Part of a small language model's weights: 3 heads of 128 (1 for keys and values).
Each number is 200 + 40 x the weight over its row's rms, rounded and kept within 0 to 999. Layers, rows and columns count from 0. The size before them is the row's rms in percent of the matrix's.

# o: layer 5 attention output (transposed), 384x256, rms 0.0602, rows 37-49,165-176,293-304, columns 192-255
# v: layer 5 attention value, 128x256, rms 0.0602, rows 38-49, columns 192-255
o37,115,163,206,214,191,215,233,215,207,173,190,161,195,195,248,294,231,206,250,171,179,247,248,91,242,169,202,184,239,126,242,217,188,158,184,200,175,178,185,228,154,259,198,190,216,198,267,174,191,215,178,168,175,204,181,125,180,234,235,184,208,252,213,201,160
o165,086,180,246,179,187,183,158,223,248,184,204,205,245,224,174,243,217,123,221,181,201,254,228,168,217,206,236,175,268,163,217,235,182,132,179,154,158,239,142,257,233,192,185,166,179,174,224,196,167,193,158,228,189,218,251,140,210,247,241,180,212,252,202,271,182
o293,098,216,146,187,212,194,181,196,157,251,232,189,211,161,191,139,147,173,166,165,168,181,146,239,168,291,195,196,215,202,215,194,230,256,210,195,229,152,195,175,223,115,202,219,193,193,169,248,178,248,234,263,222,120,249,241,160,181,216,257,183,170,128,198,219
v38,106,174,194,221,93,220,246,264,259,147,206,248,206,161,184,257,179,200,162,193,184,175,174,233,229,132,260,179,193,249,239,232,181,272,312,181,225,210,207,218,246,281,188,170,171,207,198,235,202,192,192,206,249,196,277,144,194,217,194,185,240,154,196,211,186
o38,126,190,176,175,198,191,175,215,95,171,247,185,229,218,225,195,164,141,170,242,190,261,235,205,146,202,162,186,195,188,158,235,195,281,179,225,207,178,197,178,223,269,223,202,197,191,180,137,258,332,183,274,184,223,163,177,223,192,165,182,131,286,258,231,213
o166,091,200,160,159,207,192,161,225,113,171,185,188,227,172,211,186,205,203,198,221,209,208,208,190,196,205,163,169,139,231,178,260,182,225,202,232,198,149,105,164,186,237,271,233,173,233,188,207,225,251,167,229,227,227,155,293,256,228,180,221,135,232,269,212,186
o294,097,209,237,208,186,182,286,194,196,192,182,214,200,158,183,136,245,142,241,212,173,146,183,162,253,222,243,276,247,179,241,184,191,88,239,220,196,206,248,268,116,174,211,143,282,177,246,268,173,180,195,127,158,187,197,247,160,261,160,271,181,175,93,210,191
v39,099,186,199,203,216,244,231,139,192,186,176,250,131,117,152,200,208,150,218,170,190,257,240,243,145,297,132,270,209,155,156,169,178,230,209,193,185,171,259,222,188,199,157,185,241,185,201,222,163,235,200,302,171,209,210,202,169,204,147,230,165,148,276,277,253
o39,114,199,169,197,231,179,210,194,327,264,157,129,241,204,166,200,151,210,183,228,120,135,202,224,224,203,175,189,245,248,183,237,164,226,239,215,176,183,237,185,189,205,203,237,152,203,191,199,151,281,172,132,215,171,211,157,215,195,250,231,176,293,188,309,172
o167,085,178,238,156,245,156,130,255,243,213,109,149,225,222,209,247,94,201,173,180,225,129,248,274,159,174,196,168,244,230,204,220,141,234,271,218,289,210,195,237,234,174,205,215,152,202,170,216,158,282,158,200,181,132,184,113,244,220,225,210,170,269,187,222,203
o295,093,208,281,209,180,169,218,216,141,207,215,261,180,276,192,183,250,265,198,206,267,181,185,214,179,247,196,131,169,158,261,188,222,148,154,166,234,187,184,205,212,267,230,175,160,232,219,212,253,258,232,268,200,161,193,210,179,223,207,237,201,139,244,138,236
v40,098,223,193,149,211,236,267,178,196,166,181,172,241,225,219,188,161,186,212,129,220,176,191,150,188,191,161,181,162,237,169,183,135,224,145,193,214,272,204,191,228,197,246,245,199,228,177,179,151,161,123,232,141,195,252,170,169,239,210,226,181,279,250,177,87
o40,118,222,213,204,192,238,209,143,202,146,230,108,132,233,173,229,211,180,207,244,165,265,250,141,197,346,274,185,170,192,172,242,232,130,186,251,233,87,170,196,188,164,211,219,183,305,245,251,213,157,222,192,151,201,209,264,158,132,138,208,209,174,188,155,156
o168,085,180,253,195,191,256,211,204,151,196,228,157,240,245,246,206,207,236,222,219,201,283,226,105,220,288,245,210,176,192,187,167,208,163,178,264,240,127,200,234,162,266,193,300,146,261,265,267,204,219,271,146,158,191,222,174,147,156,167,177,204,163,234,213,206
o296,098,169,196,238,186,161,190,220,160,245,248,280,263,92,208,198,190,222,204,174,222,162,130,211,195,149,156,227,230,205,191,253,185,216,185,207,228,182,199,229,236,177,167,187,194,137,233,134,193,218,186,173,283,205,172,183,240,269,217,170,188,155,176,201,141
v41,103,140,194,294,190,150,197,195,128,165,209,173,188,203,221,199,180,217,190,132,253,183,182,197,270,265,215,251,181,244,158,241,153,226,176,189,259,259,217,144,304,199,210,167,181,175,202,201,214,215,190,223,174,164,186,210,185,178,212,224,235,246,266,263,251
o41,118,170,220,246,202,174,195,174,219,243,221,228,170,234,207,283,182,169,208,230,145,284,222,213,221,216,216,151,195,203,228,196,198,136,200,210,171,190,150,242,168,229,153,199,219,260,153,220,194,264,93,195,337,154,222,95,204,240,164,257,174,179,234,204,132
o169,092,167,241,198,197,135,192,256,207,208,206,197,225,246,203,252,165,166,242,225,147,264,188,264,216,225,214,185,146,207,234,131,174,150,205,171,225,163,198,249,147,139,128,212,211,231,170,181,223,285,133,235,256,189,215,88,169,217,164,224,172,176,199,190,137
o297,097,237,228,170,215,199,220,200,214,175,200,171,197,165,195,177,276,261,157,153,219,101,139,183,170,215,167,169,212,144,225,258,126,231,207,220,224,194,205,163,231,182,184,187,217,216,199,232,203,119,184,186,83,197,243,292,210,231,248,207,125,168,180,181,243
v42,104,217,248,218,222,170,186,235,226,191,273,148,259,149,194,170,271,205,256,227,194,178,196,195,230,121,140,170,208,220,194,240,220,191,176,185,241,191,194,161,171,209,172,185,218,190,178,133,140,213,311,256,217,210,192,259,204,217,169,121,241,152,222,240,148
o42,110,250,194,205,194,141,184,205,205,203,192,209,170,186,170,140,178,188,140,217,137,190,186,119,193,261,238,286,174,188,162,246,244,160,194,177,270,144,194,206,211,227,165,192,225,182,206,165,183,154,225,151,214,155,166,237,260,138,234,106,197,197,196,125,260
o170,093,214,213,160,203,168,209,228,192,165,285,204,159,258,121,164,204,244,198,190,162,152,114,129,245,269,246,293,171,266,154,156,236,130,221,174,270,195,218,208,203,288,167,207,210,231,226,109,197,143,231,154,236,184,239,241,225,158,215,91,194,270,188,185,222
o298,091,253,146,190,234,214,218,211,186,254,170,238,223,205,142,201,203,235,218,139,276,174,216,235,213,185,206,120,216,193,227,189,148,196,213,216,138,197,90,214,207,92,282,195,123,241,169,331,233,208,152,287,168,272,238,163,200,245,163,265,146,287,218,228,150
v43,104,186,133,134,137,239,175,245,215,186,227,182,169,172,252,216,234,210,261,188,240,140,256,212,155,160,224,253,198,168,213,189,130,126,132,188,199,256,162,130,234,154,196,261,225,210,218,175,198,185,174,213,226,208,268,191,235,121,220,193,227,226,183,201,244
o43,120,224,211,305,215,162,189,173,223,154,221,122,287,176,181,167,175,148,198,172,200,180,208,133,216,222,177,239,182,235,265,258,196,201,209,172,219,216,197,191,171,263,176,276,169,218,214,275,222,118,186,117,125,119,162,191,210,208,263,138,141,219,224,217,150
o171,097,217,249,328,176,199,192,183,182,200,200,141,260,207,181,153,205,197,203,218,157,204,163,159,182,195,214,222,202,246,291,226,231,174,260,150,216,173,207,223,199,202,200,233,220,169,227,279,194,226,231,142,184,163,176,243,219,184,183,174,174,226,285,210,98
o299,100,210,173,184,130,213,263,206,192,194,214,232,190,203,170,232,181,284,232,257,202,212,189,249,224,188,232,180,233,210,177,194,241,278,165,233,186,162,176,166,220,203,237,154,187,202,163,116,238,272,159,304,203,292,228,237,264,185,153,177,191,173,213,204,222
v44,102,233,211,215,237,233,141,222,183,140,100,237,144,177,158,218,233,222,173,170,184,199,204,132,179,140,201,230,211,200,169,217,313,103,227,224,167,195,141,198,202,189,213,166,195,155,204,163,235,209,169,198,192,187,209,179,158,180,185,172,141,182,215,192,226
o44,116,213,220,227,179,157,188,107,189,82,232,243,197,244,262,247,197,179,215,142,192,180,183,226,247,207,180,191,165,158,201,208,200,242,188,253,184,250,250,155,211,215,165,217,209,195,193,197,195,127,235,250,302,204,171,170,241,287,150,189,237,174,175,215,188
o172,092,215,194,269,216,160,186,95,210,108,237,176,231,178,211,225,189,174,245,189,163,241,206,254,268,219,178,151,167,209,230,228,168,231,181,245,201,207,249,177,224,195,188,211,212,182,180,210,195,115,253,251,292,243,162,189,143,247,148,199,145,189,191,177,228
o300,102,153,199,139,198,174,206,229,222,301,221,179,229,155,210,194,201,246,163,240,200,205,167,227,211,256,172,234,198,191,218,230,144,227,201,162,198,199,193,216,186,253,270,210,170,273,147,307,198,211,183,134,105,121,288,201,183,161,208,233,181,239,203,194,234
v45,096,191,204,279,252,192,224,251,263,168,256,212,186,147,181,204,60,202,177,179,210,121,246,205,146,185,187,181,138,212,209,155,197,152,177,220,155,133,173,231,175,149,196,135,216,237,222,195,243,189,187,246,229,265,171,231,245,221,246,145,207,174,134,199,156
o45,111,160,194,139,220,218,233,215,207,244,155,187,192,279,145,276,232,217,164,197,188,210,253,205,202,207,241,188,224,237,169,177,175,185,136,185,196,202,213,188,231,263,193,182,191,197,213,173,213,263,180,151,215,159,204,154,213,146,192,123,205,252,251,199,176
o173,085,225,267,159,169,189,208,180,206,230,208,249,227,243,139,269,286,171,175,132,179,202,233,235,240,203,223,217,217,200,191,191,202,201,164,213,249,187,181,230,241,187,200,167,212,220,223,182,169,281,190,152,253,251,187,176,200,115,168,126,191,254,178,169,192
o301,099,238,188,182,252,188,161,152,194,178,176,234,178,180,223,152,223,122,223,190,185,240,187,110,168,162,148,217,208,91,213,239,223,262,221,105,160,182,229,210,204,150,209,224,170,173,179,192,105,167,255,224,273,213,250,232,171,183,257,257,237,186,182,218,144
v46,097,208,168,268,181,217,186,185,208,173,207,232,179,186,174,225,267,214,247,153,203,277,213,179,270,87,205,116,260,265,233,185,219,214,163,167,147,220,208,238,169,153,249,279,198,201,174,173,149,233,190,137,239,165,264,161,190,245,176,231,171,240,156,203,168
o46,106,166,198,239,203,187,240,175,167,136,217,168,185,192,216,179,136,208,174,153,197,189,192,252,164,189,245,197,162,257,249,158,264,160,239,182,249,206,179,196,267,204,182,205,161,214,182,147,179,210,189,272,168,133,213,179,209,177,191,190,209,272,152,167,215
o174,087,144,162,224,199,118,191,197,206,144,207,129,188,230,141,208,205,245,171,166,203,166,174,276,145,248,203,190,209,193,210,166,260,222,171,191,142,173,233,109,234,210,224,262,214,202,206,228,201,183,219,246,194,93,257,223,217,145,199,190,186,215,177,119,253
o302,097,189,304,164,200,283,186,205,231,223,210,190,192,233,240,176,221,215,162,228,222,186,187,208,266,280,117,291,244,115,177,172,147,228,192,222,207,260,217,254,143,246,226,128,249,196,245,207,249,206,217,169,227,209,208,231,176,245,176,210,182,166,233,273,212
v47,106,203,199,148,171,143,158,154,236,175,271,174,312,264,158,160,274,232,178,254,145,184,316,229,211,268,237,218,202,222,256,160,203,262,230,235,139,189,212,257,223,201,335,202,197,221,187,166,189,223,199,232,251,247,221,109,255,165,232,206,194,229,226,228,275
o47,121,242,190,230,266,210,174,165,195,193,216,210,157,206,203,183,212,230,262,212,211,161,210,261,233,133,189,217,211,202,201,181,155,131,266,135,201,197,196,233,140,253,160,182,218,217,270,235,310,293,257,112,213,192,155,244,148,212,174,170,220,280,217,195,166
o175,083,202,224,158,234,181,194,197,221,201,204,162,168,163,232,210,192,176,209,209,182,142,182,239,200,191,204,227,267,230,236,226,173,178,277,176,223,227,174,233,185,194,170,161,222,267,208,332,246,263,213,78,158,185,127,168,183,205,241,187,181,224,209,180,174
o303,099,112,166,182,175,197,171,282,279,193,169,183,271,154,220,212,187,148,191,212,157,226,186,254,182,252,213,151,170,186,171,200,176,219,181,271,129,221,177,142,202,192,181,155,143,192,166,129,163,115,118,217,125,218,154,138,257,217,243,209,189,160,200,212,241
v48,097,226,222,234,210,118,145,237,209,182,153,196,181,213,226,166,229,270,222,171,211,235,117,218,195,206,195,259,214,259,167,206,204,161,134,227,261,178,247,230,154,141,116,206,248,151,195,183,156,187,237,271,209,239,169,180,218,201,211,228,171,144,145,110,196
o48,113,157,183,219,204,214,193,214,200,173,233,187,181,257,244,232,186,139,277,216,281,116,163,202,233,178,265,275,129,226,216,196,238,230,204,216,215,269,219,177,158,202,161,234,155,158,209,187,214,188,197,172,100,186,217,208,168,176,219,266,182,218,190,212,231
o176,080,149,231,241,251,260,224,239,210,206,218,214,198,239,253,312,211,163,222,208,252,105,158,205,160,185,239,206,180,194,168,206,213,203,203,173,219,250,211,215,145,241,128,203,208,144,215,203,235,272,135,189,129,221,163,236,137,120,257,230,201,208,173,180,220
o304,096,247,222,191,158,171,220,173,194,171,222,234,221,246,216,195,197,282,135,187,133,244,176,200,170,218,127,172,221,198,183,188,205,247,209,154,179,135,222,229,234,211,226,155,221,219,239,207,251,221,264,214,281,204,201,178,282,169,183,229,213,254,250,190,182
v49,102,283,302,239,240,149,209,235,188,216,171,153,236,155,234,154,188,307,239,184,213,175,252,201,195,259,258,290,238,136,149,222,204,231,170,169,244,225,236,173,225,277,195,256,240,125,198,175,222,225,232,135,358,163,173,198,199,215,243,188,191,283,227,174,158
o49,117,220,261,164,190,256,225,196,259,165,195,212,197,253,154,213,246,145,216,262,238,213,200,126,228,155,225,200,186,239,174,250,231,241,199,228,255,206,244,149,148,201,192,133,196,182,214,236,167,261,143,137,133,258,259,200,208,185,227,194,212,234,200,207,148